{
  "head_dim": 64,
  "d_mlp": 384,
  "positions": "rope",
  "lr": 0.00476,
  "train_tokens": 120200000,
  "steps": 7337,
  "dataset": "wikipedia_en"
}
Each number is 128 + 24 x the weight over its row's rms, rounded and kept within 0 to 255. Layers, rows and columns count from 0. Numbers have three digits each. The size before them is the row's rms in percent of the matrix's.

# v: layer 3 attention value, 128x96, rms 0.0534, rows 63-67, columns 0-95
# o: layer 3 attention output (transposed), 128x96, rms 0.0666, rows 63-67, columns 0-95
# q: layer 3 attention query, 128x96, rms 0.0545, rows 64-127, columns 0-95
# k: layer 3 attention key, 128x96, rms 0.0542, rows 64-127, columns 0-95
v63 092:115116108117151109121150120087168108162181163188122163149165123134124141180148106117124131143118150169093113136108155123085110147103157147154113065155119147129170104133110088115135111143087133115121102116124100107136127107116127107121111124159101158180123127134136147116115104145138110142
o63 085:148150140096104103116142151124110102176142134116086173152145108083150074115147150164099112144144143101123158154095123104151117155151138108138148124165131124121140136095132100124116145100105080150153158149127154146129103137112129114102139103136162159094122094139111123120136149058085120129
q64 122:134113140143153081079097122164119104125119121135099163102127113143127120133157082132085102125139158140178166133109134102137128118134174137134148168123147157122099160163137128169139126105103145130143120103159172162101160150128087164103100123132121133071121139112094129131105112144127150163
k64 103:117126143107079147153165118126122126142123140141147143132108165132140139061141163156156122112090112122104112153171098099135143104086081148117162085098108111125164165113084121102143164121115139099133145125106111135121134120141168077134106096130152127123138147123127133158156086134107097105
q65 080:155159093096115124162120151146117151107134090107179129121145135107131108095107140128178107110142092117119138135149154118128149105096093156143122133143114118109122133136135149069121152146174080133165068141104137113139113124101154120146119141157111172137187106122147139091121156151123108105
k65 097:142101178131156096090109119124137107117134128126087132159150136116117096146142123115084151121172129097147107129097158113101126153172178109124129148162118167126105067147168130121164102112104134106113118143131170161105140144127145155137101129132121121136097120115121143086103090131161116173
q66 113:106109093112115138156151083109111107119129127121154102149166127131159132152112131096142166101120115137117101124170138110128128141143091155144115139111129129165116183092152164095157117151169087141117155152085069084141153124163123110119141115107149135140118092159160117141128137085160131136
k66 127:134106181142135089093119110109145123113124088121058157122141096108091121096119128125114167131165148123149114167119149120113145138131183110103096140157127181106087110134136128128152098148137139133118082117135142174130134112130146131109109180129123103139115137100146149084106114136165151129
q67 098:149156154125159150093148133112087108110142140102110143125119144143165140122107106115098152142145106120135113117095093140135130145145180102110071141161176135150134052134094121126132083137123132153110124150166137151135177127117078097105109092107134086111158121136126107137141121146137139135
k67 101:106095090121140162152129184137144162136134126138130075155134124130081122135146118106129124156113103063115167130146116110137109141131083135156184158119117087119187154134137120127157161134124122098147105122129104079136096109136108143151121118108126121154088101156143125158151136109153118132
q68 107:092134115112148131165161122129116119116137090105157095143147127128108122131117141130168104120131168133145094121175144103101141121081107150141167117097102152143136171096127150136130160132170100137147104124080131105153092175136159121176126132161119167145082129166104143124126103090140118118
k68 124:181117185150147097118103088122129112148098091123095177135123150131103107102121133133117166147160098128119142140102139129120129139162135100120097104165166181070117141127117139133171103141139124127094132134109131148137168104117135113110104181111130119112129128095167145112123127131162165114
q69 173:109137134136171137098100128135108109151163151136141146093107084125134103134172097116100121126150158115163141123120131174120106115135140122145128126100138141128121135162126071136156117169093145155117145079197112118083188116137123137076162113135120121117127124122116116151136123127113149178
k69 071:131128155152195112143119122124141127086176098154145134109121095132134130119136120119114138116157146110111097112147144141093126125153122113119134125064118114106131097150172101094152140176151142143153117119110180122163122157124173074097138148166116119104145146105127177130130145170141124128
q70 094:103130179146107154119131160121119119142149112119136100121106100133123148140144136144143122084103140117141147191145128163115112123115103124131166099094086042119147119150116074125150152138099106133094149121161145093108121133175113109107138126132102141135102124124118125194142136093135137126
k70 097:141143119124128125095142134170119134144110061131081136130112126177116123070132123134156167099161162137132116172155169151096129153116110124151132088128107115136138095178124119107149101147135136103120150131098132186109132109121127092114162123164119142148166154118130167128114147135156150128
q71 082:186131106127084135154158124122118118129136109150132147139140137187101114079152094137180137143108120138119166136133144088189152149154119123114107114125125147131117140134154164107148151131170127089149155121091131136114129095117120140181103095133121098119146153121096150098157104113134129088
k71 077:098150118143092141141122125128155114145143163119175131129094172089089136117065104131159136122127111132134205101153124102180099154122116145121114128165111140126140151120117132147158174132101107136115115112138094123125130115113122172140097083106128114140114136184129088135140143116103126112
q72 094:123132119118134144080095127138126111152144134141089145166108141144161123085150135139093087119142138106166124097117102132126114073113134154112155121142130101144101170128153108126137087097158153151139094127152141105145111128138085178122138130114115175089131126111116114149084135153164163178
k72 114:084138147143118126160119128108145170128133147120171112091110092139137149133129142132176122114086154096167123105163108096168124120148123152123131139076108095168171120150124158143146179112082105125146151107132107148121116127107129109132130115110089124121112173111111127158149111092079106128
q73 112:121102109106122167150162128102144147130123106148135083146156146161098142142092167136171147115144134101112108102132098136137146145116123116131115115149138143154186057125124174106108127118147116113161129159100132122142089144132146145165096116137109109163132108169153128113158147107088089096
k73 103:162134117107144098094131098132145097113137109141106120100152120111113121118118138134126160128148133154128089158111171116103136137151165124156109105153157161115101167109150148113127078185142119140104104120122124138155173136146127101110121155141141120122155141076121166057125088146170148151
q74 102:104135067107099152168153131148127136086129119139147139143131141153144153155088141117188149138107078127088115100109137099131102148107114121121077155137132122173152124140124137112125135084127108120161085118113094164139120127122166147126116096129122117176130121174136102113136151111081128127
k74 109:174126204172132094123122095140134096121083141141066178164125123105118137098155114151119119143166131117129153143085120118128164130132167139128123105141144190104097120101123128145092099165145146147132127131135150143133123142134115120125132180148118134097124119097132144132135102141160142131
q75 127:147161158147127111067097149121160107130140117141084138113108117119107121105158125163104131115134150135196109158092129159129131103114148107092143110124111124107131112148107094138133119157090158115161154132194160114094144152104124128092124145128131114086148160109097136140127148168114122155
k75 117:114121100107116156154137164140110173148160129107163107139082111138128135127127111093108100092107134124135114124167078131118131131102110152104168159125108110151146107147096118149119176101102115129119135131111117096136061166135150118128138063088141147147109096148113113162124139147092121117
q76 124:149096088107131148155151126114140181130104119143140116161158133094117124174087124121154192153126111122103098110092118118119142151116094127102100164144147153099148130105126146123100098174140104156142139155118105127164152081108106124140102110130160136161133115136193111111137147118113112119
k76 107:116133083100177139120151114081087152113113147132125069160133130108157133151087121074136125146129157175142099137085151134092111141158142122169110160153151112101147109100115141099109124176107159137124117150133106104160119094149123082111146125142122138151118115131116164114148140118140124135
q77 065:117108100123150087152100129131156142126121113096112148132139117091116144123134101111129118126169153138107091158173134116125143084140133121130124159155098201136102126097047137119161089120109139124154178158151133137114102090150102122124137115160126138135126121152120093145157135085140143124
k77 195:178127144126136093126126086149117122128105116152080145136186141133093106120118108162128154149168097162101109116106140132151158151151167121147080117154144157110113143144164155096144089138174154100140142109133135145137162119119159118125094135148124084117165142097125124077142114144140135135
q78 082:111123074122098135174107102114140111102159148136160134140123162142137122152103094122133150155165160156120099086069134146128143159079111121144135127108135119112124109111117177090131109167119111108129150147123090116153145102090156110155126127166120093135175131101153101121148145108141141095
k78 091:136160078121111144149148117129101141049143122134134108160161142119132108155070125148151146138115150146139138126117134147109098097169122150152111156155118092133147122109152156095086125175140114119119109147124111073154133105166126114176088147137122105104146149139114125121145136107120094099
q79 105:142144143151106136112081149117152114133150128122111144135109160163111161088148113142123102082125092170101131159146117146114148115128166104105144132152119081091119134164140127161155125094087132091139108137119135116110092161125114155150095117098095115081158147094090159119159146144126126091
k79 100:143155152114115128140120139120175141135099128125134173083089143127157166140135070118129129116131102134127160139147111105100080108140109078086126118156129110159117100153153105136114126108072156110117130115125121115097136096129108145117178155120115136095152151127129156143123156171133112067
q80 085:135189127162085127115146133067142149112151125134121148153165183136129179134108141117147172169153125152098122115062129122128129126155116124106149135120152084123150071093129121134089139137100105134113109166109122132158122100114126124124098116106146111130147162119128152130127159124143102123
k80 084:106163116118110178107135132121093129134132131137120126118166131141160127142112122140149112132107110091153127162097102161096092105151120150122115121131118095101110086129120127142100163159110148168106060124099135109155093116166100150133125120121114128138113150173153142157083151089184151111
q81 083:157162113118096117154151124105164124090107132152127115145150150149111139158102112137143166123100127125096121076169144095170127154133119143109103146117149101159169099159116166088144142136145102090147134133100122111138109073135095120122057157140141093140143127103134122142130125105121109101
k81 078:073136097139128153156147141075098090095132140154149119108111157111143158136092123113132122139060176128132143100139116086114088156128108125114129130091123104154153138101089162137115151138099129125109139150146177102167148127132113136121118106097108136144120105149101157163151159110110115117
q82 077:144142177126119158135113115132121177148124096177137083128123148163098167136103127162157164124098118156072158152148127130138112145150125124101107099130129098100165094136115099129161108130097112120110124157127137152152141086129140130108118107081114100111129128066165153144145138145122124102
k82 085:096165138111137143095133123122101109146107114144154103142121109120113197131118116120155115113139148137139122157136158204132113118123106076110114128114142120100113077118113117131105144149116156122108146141124169142148161089184106109121126081125105126135181108151122152156095169108131149118
q83 076:147070130108125112114120137166086126135145150087133126110133145116145152111134106083135093047143118146151157117179148104122153147092151111138113129123113153177109162126140106148161124071144145084101123122127103093114128131155123134114152098122098135110140100129141125143158117126162127102
k83 077:111103131130116133159123127136148124142154141107132122126088131127124137104156101091092136131158119138109159119156194134134155156135126119111106112136146115134138131163152096109164127093132096137128181078103085124108118124142161114169146121092107102134152110102097133082177096135068124105
q84 087:122145157127167120150105160152097173136164145168093132125129102155114104122144149109145163129130074138114126090126120136167146108171124142126105082140147164089080100119089116156172122137130131126133138141142152080114101137145148130104187128127149126112126133132147148083153143107140104141
k84 088:157107123134145110123125127150124153139152096117119143102125074144118135143110069091125179154172098121118109118140147156200143107134113112086121134185128157120097091110085120123153149144112133141102113115156142120113113154128125124092137141134135125112125143119190094099149158134133133095
q85 091:149121116118104116188172130123116138120102125153138097143151151155123157108092159151161123097104094117103101101162145122205143138124112118097118122111154083143123131133139090120153123095177099117154119127089098146116142086133148136152089133150114077113125153135134132148143107125124142104
k85 086:107128091147112163163124130130102134124158103131158123110105159081155153131110141114152107090085152089128182091170118118148089166111094126094095090087140135169148112120117153153162136106157077098119149140144144098138119134129129124134106133113125110169102146135124150139141136100129134113
q86 101:163149104149121112074105125126158161116116126128117120102136133146137113143144115159098130135195096151131113080106095113147182110165142108120134147166171137112103094125133136148118095107137149099118132140117201099126093170110113157131104105138109100117148119123128132117152139153151130093
k86 094:148181148134122135110076138098135150170169152144131133083116182094157112112137132121130124112151112095147169139083124144132125088133096078082152117174160120132112113137109141157135104123143160144123124139105105083096145147117097150141164140099148118109108096130141124118157134129113142112
q87 087:114106082177146123161122154123132135166144120068115147104126104135124115119147137117068070085152134125158111131133124123118127136150170095143185104129126131110112167153114119124109119091137150116134125130123129092088092147130102119137121139154130157108104142151089108116084122171125155154
k87 086:147127120171111101116116110113142152170119089106111180125101147128163126135154125137088150117154140108112123121149098120112164137109157103107133114167126135089151166178119126135128131080132127126127124091134115127113122119085129172152135179152166165096077129134127126087135110168098132102
q88 077:173111048157145110124153120148121131148139109157125137095162182145159124112109067111104110100148123134137096129133091125133096134128185124142091125134182135116111126126140136128089122118099150132146126127105106101127120100159163108134154133109113107123190104121156116135155126125145119132
k88 086:138115120121082107138138137108128135148125161150131155065122120070133108050156080130121084110152123098115141093124122146123155122134120146160140156141130099116147131144146146102110139130139158120114133134123060075121118162172144128137156151110112115131137106124135111175133104127132160132
q89 104:077127135158121135140095127120148068121157120108151088149115157098160157145144080109157108099135129154120100158142120125080097119118120096120151147109087107129142176103113108149142139180133105138086135135130116115117144078159114144135125167126103118107152133121126138110156133106182143116
k89 102:091143130140131147111131152137128082092131119132114113136130120160144156128147098143140095104139134149111109139164128161092102096147120139136162126108123128125136141154167113099125136170132118132078108106085152115128125108177159124120101173138119120085182186116076157082118134101147152128
q90 091:113074152130127134112099186148168091162086111108148157136140156088105135137142116135096124094092154111117134152155158124113158086109131127139149101105112122147125129139144152129116123105137145086130151097109123158162121124163069141141102073120132152137110115136120111151082114144098124150
k90 091:136145147145111103128147126132142097128093131093119148171114148143126142133122150108122089149123150181153154156159129098105121161113128129116153155116144118127121153099119118127152126107157137111096161123128085156137156065110091093117180108091057118123099102147092131109135131146121145164
q91 089:144120115150101109169130150148144104138138106156125149118103112130096145146131173161152120150122122150124147155165149116154126104142079137100154129118116141154135143138104139126192115131140138108131134144129139138098147127094132160104084168148098097061125132117073167142195114140129131141
k91 090:111121144104148100170103101126149104092110145127137130122108156143116153163129151145151147144123102126123122138142125145137085149111117124105131132157067115134116133130100140157131127132127146084123192156156154129102124080099118159112095135140115102091186158127093146127105147134083130064
q92 097:161150148118107097084098119136129098134087135134142138084138170192076140145104141124119134125147119100120160160113107106135152144133148129138114155126116170086153144128142134114097114075092128119154126159140149149168103128096150145148121118117127165097168127103119113168136101152111147159
k92 096:140160148117068078098091116097166121167110164128142162111123193126107126147145193069145126127119139164133179144123122167138130121151120120134116120142121097179127119114127142149112130102123137125145137160112116122171117121117106161124142139110115116150140128143120139142125105166100096133
q93 097:138131161123133156157168181122122101124131123150126119131109139127152154133142132174158136091078133162164162120152120131166106130107081140111103139110135079147135098135130124181137176119132097116140142099100094140114111124111106104135113126147102096113084159105098157187140131112115136118
k93 094:113144141097158145158155145160133103122123124154108123115115095134127146126109112161136201100136111142126102150165152097114116139102110120102133113106136142131134120147127120165155185143101116094147187149116142159116125147117111053130125099159112131109115157107125166165079144140121116112
q94 092:142111079121093129118131182126133119143116096123139127124134133173137146128119154165152136110122117120127119106148107108205161140119114145091137112137149120203125115155186152117110095101144174116132150109117134124144129108127119128149095142175119112159129155164096154123157107159139113139
k94 087:096137101073108108140110121128150108140115118122142137116106135097123155141095181129130131134106111120139171137116078132125118135081092137108128111194135126177174145172128133140127119118130111104155168128147083097119117151080131144125140090109133110147093110127113161116159142089094128116
q95 086:123136132152111142113076129136162131089129105124161095108086134143084100109130139158123104125155130103127149117127158122163118120121135143103134100095082173153105126157089136137182096143114105097178135121170140130119098170129132139107118124153085130110148140103076141147154133123095098135
k95 096:122162151141119094120083100124136161112112113125133179104116183152107146153088111132179146142126135147115138144101122125098122117117108071090109099140101157150078136110113144144138109159136118087121135136163112165087138118102120147121133164164088128141166140112105140118115130141102124090
q96 086:141093141108176117170142145141107171142123099123120125141111138071157136145146112117179122195119147120120171169158133141126126112125124160162096112107093096127101144128136081115134162139133116123101115116126098156128181118174120117108156123105142122114114118123148129110084146118172112125
k96 092:135091134132145151133152101166092139133124122119131131179126101106156142136156124181131143153105161158125127129163180139152134136143125162144142113088102113115114151094162083138141127136167128105123122108142159155131158143196129079112163104129118130122129140095167105122076141113147140110
q97 098:140176137128120131114136151130110136119134137158098104109117146210125119090116129145143127102156099136119119103130095111107137109127151111100105155138189099144113090161160150169112140122144144126153133172117107107113081181095133114163124148100147083119120136120102132135135143171128095127
k97 097:167181128113137131122123135120128123145131122173159126085101130131172152116114134103139156111157079099136103106105094128122143118105117069104112157135161115107133127146137119169111129137091156156173130155097087119117121143113104123143163141138158125151152106142148134165099149148123111061
q98 086:160151110152082119091138125151166077131119118113144123122117196124123142126161118110099122100130138155109147163108124125120143140106164078131136152143126139145149190125112117169111100087125127124125115159122156124126082162137099121122100148109109167096140098173105157136140096139155139126
k98 093:123172118124120127099117122130206074159143155124132152125095184143155154120149150121121089124120136147071158150123108160070135112124127084134144138142134114157119134140113128134124096100109113155133145105083123124145126123135128170125140140079124114090155144133091163153130122157116131134
q99 080:123102103151121112106093133142146116124153144114135100106126133126130116142125092106153120137136113142175080134088141100154140103158154116169154163125110161125111120122123132137113113113121163121152166106144184124112115166097189129156123160137180159131130162164104096098167124171129151128
k99 086:159158141140048122127095120133108117115153119145114089117103153152136076112123170100145122141147113132131133131129126109182143139120108119162138157159114150142095129132089134145098113107138124122123115095123081098079123142109119187132129171137128131140101146139116095093128098157081132135
q100 086:128101109090153145164151100113097131127111143154137144114132150115153144140121127101121143140104136102170096097147116143116126166095132161115106173133120135159166147110113134113130147133142131141118183111119102120145207096088118115136164160194159145137161132148124088136116120109103128104
k100 089:101106109134149153170174138102111145100128117111135097138169116108094118116133139122132147111136177115145118109125120120124164126136146195166138125091105110106185166102147160099133130098149121128149110115135137110110122168106157129155093090146128141114099150109131109148168076147103119159
q101 087:123170125096170113128160100092104088165121132149139114162138155142137148150074081093155162120111112176118113123086089101138135130145146097128114128139198117118147128153127148147104126117143143114110124145115125078134091129125126135089101152098116149146101135143122136111174128133154135109
k101 087:102154093080121172124127135108115106150169116173185076099114114126151119107161075067143111112131095107115092103125106143122123154139126113126120152146137118152169098130129159145113115112094122178139120154105108102142098149127158128106122113106135103142116156138133107146143105106145147107
q102 084:156126159162151126085123145132117134127130104131156155121142129085091109150141155157059130113162146159127116145095125162084162124103122121131161139148118170140153141119129143112094140130151132138111125156147169152167114149155131123115079162137107156172147114126144109100082153160155107113
k102 081:094127127115138137078115129042106122125119130096111126172148151112130133172107180140112101148133134119156168174111095157062136128133152100115141134137146101126137096114142114153092083127154142158118140133092112107129139124121143117132141141110114150148117130163102123123137105116162172138
q103 090:155149157154099152112126111130183166127103123130182164111141144146102138134116152127115166134136109113096140110115112135143090148124153112112100092099134149113109104095111147114113154076140149134183090122127147157119084184138127156161130106116138094152121112146124165124140148139093096112
k103 085:134157122098140153099148128126103154135112116139129170124126155109113154126066129076132115151118130125125126156128074129092099136165152115103124111155157157115098144069090102134126141118066121125123126123143100123144113144132086146115079094122120136156123113148147184147108153133115097156
q104 078:162138098136125115153135119132097122103092164131151126116083199138098113088117102101131081105150094123118113115098086102127146159121140143130157184162145107139093116115139134122085105099136152136175131126129118128132146110101149146133115098134162097104125094123127114106149087168118125126
k104 078:140123155171111121166141117060135133098115150129157120123090155137163104147132125100122122114121136099144136132128118142122113127132108144170134119164148087127119166099098156160116125137129131114176130104099053076117133175103163174161147113124125123112137106118151116133149112164127097130
q105 076:118151137155142113124133109098160175123177169135118080131127096131120133171123103120132122118124165156164162151107139154127105097160096114116138062135107087091143130094105111132113117112116123160118092169130129121129140146108117112124167145076122119095146130106110137103143128116180152151
k105 077:124189146155109124095095122171113151120113111119122109115131134181163134123121094160106130121150127117148114124118149146141161061134124113119138161070098122103102091150104118097098116164093119134120113108143163140129088135167136103111100134100152148108144133128122125111082119105174130134
q106 098:132146113125114119131131118146171100127115120134104130100100125154115152147156157176148091100101117107145180135187137112177116102150125140108164105131105137150144158133123125150152164065134141076160130126125137126120133121112139156142136141123136117079131126113053185123133125140142121121
k106 092:152144179129108085152111116169156102120104137114125165115087172145129139121129137156125121124108136133153154120147143130144089153118106108082145088149130140121139147102132116143115145105103140049115151133145130148081105104121104161138140121133134097135156156120098170099105151162086109101
q107 097:130115137133140098144134132105131114120131155090147088134107112117136069115107102080091129154116148115088093127113121124095123154087134139170147143122141155153130116106119134132060126093124135136108118125123146123153105188137137105148133145164139170180115107180141124087102157145112108129
k107 090:112130128161129150129152117103085124137161149121142106152142111114159089121108183129091100174106116118148068127132112106106148091119169159149111132114146159096114143157114130115117103127126100183137091119125066134129132160108126112120128144123183153150096155159138117122144107155126134150
q108 086:120153122134147125113100069128119127134134144129130090130141150152115159140100071126160140135128146167139144129089170141130131160131157120143111151152160154115139126139122125137151110182118117108063149126131109142136141093136136136087149132113123124115165131086177062121187113109153134130
k108 094:111173138123100159139094130113140114118113146143137098149141121119144135097162072096134124115107127119114154108122148147186165099171148081161109141129094122164122104134138153134109111137132124165105128111098155089148114123173138086130095149132070123126161133126122097131160098082129127128
q109 090:145148136146092127103130124103157168099136100082107079088162111128144122134163113127107122091162126126127084154136086097107149117148130133153118103116111131135120083106111118126065130134108138124100119146140152102152092189121149063127113124132119145155107106142143153106118162133138121149
k109 090:148182110113074135078107140123114140139155132101076102123143134112162152110097181147126113133104112108121086170095106156095128125158154114123122092133168172102083097158110110127092116123130159130104143148132125115123131144151157124110166117125150154147108134150139153132112129151153129158
q110 080:127112143137176112081130114154117122131118150110129121104097137119114150111140142095155123109104148160147136174147166126097113132145124126139124131112091173129112158130095093133126151095059093168154165143110126143121115121162115097101128125155129131133181110082139112166177097113156145134
k110 081:140105174115114123111159114140136108123095117130130155166108116157116108089167078128157137119115130144106135159118223123129158124148134127130134118106115122167092105131138090139143123108143129100170142131097125163128131124149158106116125159154104142135168156102119157154170073132120121127
q111 088:146155141120129124152143101116164124138117096151115133158132129146107176154084135133185181146132165126094097115128108124108113173088113138125126136116102087116142126129126129133148154160110091120146158124114089151146144065111106130157119116135120098151101150139152108142193136097132088125
k111 083:102156097127161154138146148138107139127146159164145128151175117125133188140108134100148133137130149118134131119112126118148113179122105181150116114125104115171161066091129158117097150150133116158122133117148161116168101104117129090116114092158132114107136151149115193141127146112109120160
q112 082:127097140156180101083113096138136099124124129124162113102140125097114121120133131091081125110141157129101101118106105107065153140137131118155153149170142161092123122114121117158086123150154141147143086139136180150141132155104132131117136148103160204128122127128159145128114136154142095132
k112 092:104094159144165115102105151066112114154151163102106133130137158155136116107151131135117084145126111160109077119081150148094145130093127123174195171160165160127116127118120156128114129107130150146170140109098115095141131126090134128126136153116146133143131125142133107156122099146162134136
q113 090:115135106105099142142139118133115094154113152101172141115145144138163131098144132089126125077110154088100124128183137100145141136094123141145151132086113123172113169144106168151142155091151107116125124109153137130123084177190133118137128130121102138156122092154105135150139088155126139152
k113 089:089108122123119102150156110110155080132147128147105183116122158147126129125121114098147120101121136157110105163131130076111152166138134105114086091141164128121159174165137136112165137110127068114134136145109119182125142153126186119126130131103168121112143131128104169132124120131105113170
q114 111:134075148166160125128119128146109138113125133147128100126136162126133177153133127139093127150128124177132143152104137145149121078137158095148123158111139116128097135117162119132122103127133156124117169133117164114140144071147112128153128091116152101132151089080153055119123115140182142095
k114 109:147108130153114133126089181116091134117108118129104094176110132127102114112168140140118133130131102135105169148130166173131131101137087101153144184113125109117115131127130108138118132115122117134073120122101082097125119145156110088187165139086102115125113102117104105111148126154177133124
q115 087:167108106115151124137138113094142119108128129115094164167152168106159129144091084108128187168120125164109081091131119096121117118131127140143133131135157134153101132121105168104133125158162161104125121128142095166152158094174129133145121125127166118147158135130151081080122121130151152117
k115 088:097107098172136161129132139080089172126152158135170086136160149110140119137134132094138101153097118136153121093145110107172125103161124125168129137141145103152151161106119148147117123145142138158110090096129116098149140151131129114109120105108130132155090108139105093082159126072142133157
q116 082:127116161139124118152137143119139132107112109131104120116191145136077133140114131149155149151107142125163105068127147091183131128131078167154150175107119148155151121141163162114140127149133107135142162115108099128161144087109148122151098105171174122147132157131104133130135099128101124094
k116 086:099110111108144123135160118095092146096114099120147101136132127119129150176063175135141101137106126139170144116147129123159114161141110175150129130137127158133125159131097144170117164141144102159140162138103102095133110136060109161135080090131141114142103142147099105116156119128132111138
q117 100:104131109106113140200161167080131147135168143090090107144147094103150096142124121126120135195081128113141090107105120137158142134122119155123133100115122122129126088107153135143111121123152146156112117100118141158158134132101137128170154149151150113155064125153109146095121122114127130145
k117 102:135116098139125141154145163132081155140150088132116083171177110130138128130109164163136137134109086120147111119141101095140140130061148175111125127127157143121149148134111121091141128140114125139135107124194126107139105132137138139111120090146212121131114150152160109114120127111159130133
q118 087:094105141141117126105079132099141178129106112116108145113114139116111077144135149116145178196122148120079113109065110116135132119154115107130142113133110131145151113104079130092127100175127137115123111138138159160140165101130147169113091105101148093130148162121143126096125137133119126145
k118 082:107143139149093166107135108092078149121109167134117127138187130139138109144095113112143113148107144101124168128092134161155069128151137132110157116152092150140107158099095129132112077137138127154092117125115179136127100131146114169107123109131089152114132113161117101122114148110173138151
q119 090:155105126104110144152193149147122095109102117158125153114118155138139139147123111150194152104098110144112138113131111156148100132131157126106114136115164095152127099144151125128178121130119086140130169107066107153142152087141128141136108141146133075106170151143147124117135110135091148096
k119 089:128131101135131164164157159124137122141126145126166116118125132086115154108125122137167125080114136121111143090158113139152084122119137119139118104088110095155105129099162187171147153123139097145134184126087133126122115116135117095153131114127065097174131108146112145147141139099093121091
q120 086:114164119143130097092120147086150156092135114126085134106124099147120126097153149168128111112124135130188140131144136120114139105128145144109139131135096146128148133132154123102109125112103144145163107115152110128082100161092145071146160169162095163119112186129075172118133141130139131147
k120 088:180144173086070100117116116133160158145104103150112143097115136144107115137118143160107161107145132113141119110149116094100124143054139123087144135119138140126059159129108127145087105119123148106157117151149168149145092112098113163106125143140136125134118167128143136124122126168121126125
q121 086:151106123111109111140158123131089107139144159136154110085104162152103147112140082139162089070097110150135153111141122124204145121162138125129149105116146142111117169151160161142113120125132125147093112122115131085118118103131154112114122107167141096117148098097118163123170116158154134106
k121 091:146120143092115078147143134128147080113127118133138136072075142121124104135139107122145129123108128114104178107149144132162141131133111144120116129139165125089148135179136114153134156118093136124108172104121119103111129158122183149188140143094125121134168167134119137115168117128137110067
q122 081:150110134107155101124165151048126124135105142105115147182146085153167148140107124082116163163107145101123126108129133120125113141136128141148120091105119106140106071151124127117112138117141098129120148142124087177159129126144104147139142106151122149193099142133103109090126127100117141149
k122 089:136105130151140120101171149116090112119105135165111107163176090120139168125104140116133161153101149122146094129128123099138157136133133182156113106137125153185139155134083117115170141148121112145126126110152125145143119163172137091116125121185122159170087113167157101112132129146133138139
q123 088:118097108105142158157173126130091124184122161133113159138121133120144151130073112104124109126099139153163123140149090130132122150093124127119103166120152084158146172134167175127113149111135118156088149133102088122110171076171146090111134136102121130153110117115143105132122128129140158131
k123 093:131077105125121155157154138134138100143143126132149095120100102124129124127168121146122128107094107132136110102166135112128148204113144159172101140090137117108188127139170160103127147124160128158147133136110142128099128114169188083157090101107134134127114114149105115131128112129124126170
q124 083:147120120098123171158119122130116145142105122179119099161159130161100155136091141103153139151130096123120120096119127111147134151137102138095080135133146079169130117131141164107140168088140127105157137109089121138146147064157115123171091124114168078153128132117160111118130137110118102114
k124 085:121120113090119151191130123105079140115151146147158091128132136118119168155119132092147129141087155121133118096146118124166100140146096152101093147126124134162161115104150150148147128118154109163128123156075134115160114132162123141147121098153150113169101118161143111116113160078082153136
q125 081:101119121169141169124115169110155120127149126097140115143145090105155123135124174147111121122143114075150112126180105118077137138109088091114134052110102096155109093117114117164134121131119109092143123117138126114104108163141130158136148137100118165127095123158116107132128174127123132162
k125 080:126151133123151131106178137162151107134154107129110149137164096164148146135121111168098159123157123139133043165105106101121100144123122103094147113136125136132139124175150138110157146124130103116098130148152141155108126122112130075117147148178151152117133101118122139084083138127115165161
q126 082:140095087127187107163158140128088089168129121112122095174150138105159124117118114075129143154175114103160096088108130123102145101154133145125107129145146151144126136120147161126113127141148100147087149111101141121128143109138108093124129129125138129149093130167153114079118110144097091166
k126 090:137089102093147136157124133089123121160163114128145067141140086085137134111153137090100119122137063137125135101108089111134139149106157157176115147104144160134139157133162146129158146151141121139105136101130111095103099155144130116104087130136141111116092114160137078131153113119157117149
q127 088:129123134146097164140116113132159109153109098152120142097149152137102113127124075144153133082133108104123141131124159124136141102146124169118082139146129173140140129129108166148152115117127123142143099148106161107116141135040115174104080127097137134092154156115095186135136127141132134119
k127 091:111149154124111135118154125111134123127143172097143126064103179129145148143102136127097118105140137124146152096109122149127098172137111114123088167156124138155119117118124168152115158132133141102109147129148143132081147099105136207110139112089106109125147153158058143145127116128124134105
v64 084:094144067177148144099117153083138139128155106165119094154146125159164120116152155114136107174118148118116123137094103124122124143096127170142123161152108116127143147158127155113108135075141123163163088118111075103089141151157132128155120140126093154141106153166127110127139142142120144130
o64 099:129135195157133129118098098131148118089155141113182108119073125120111135127130113098112119099146105138141151109130119120142152158130122081140142150126096127086120121133141119145154163147137115105119112097126172163143130126098115150099116139118118087131132146122161191171146108089158129076
v65 096:076151111104126157133120145125122094144142091071143119114131129118132109144139159115097118120095113139154109114084142133121098178100125134153127117130104125168113126093102158120081102119127104129148115147120094164097113145083122116107116142189129134161116092155139150154096126070134120104
o65 087:130117153156122111107078106154110127117106132152151115135139130125117102130150129117172086102111149152113157132177098123120146097131112144123086146133099130098091191141136105118115159106139141081065119118145169119142131153169101099132154122094110134110119139075125097141136130113149097153
v66 091:134115141106119129119117169124105154101119136157099135148131145166169104139165090116105079157145139110121182097123140127156138125124162093128141113112122130164118156119130138136145147166129129170122136149090113122124127130126152087083070108131149111168108100135189154128108151161126142085
o66 094:152105104128146129151165127126171101152126062122100121141181157117146174163110180119144150109112123174169100163125098172124141112123097159106113138101145120129101147099121150090106115083129108123144148152135138117146132125127128121170111125118122138108114147109130079134107138109086151132
v67 088:121152123142130133132114082081092165106124151135171185121133151100107109097101171098125153137097147154146138119118122117119110154145131133156137159140148150169137117115109103087165155130119101136141095105151111140110083113158124149173118103129134160063142111153091113132128150146099128122
o67 089:097129116155168127100124172141096136080186130143119117112152128128137114144158121121092064094103126116135144134138145146121138105112046125117119126163086131126131126162144117162134096157134121128143132148137137141128163149131093152074094150118102137167106137110139144144111139123156161145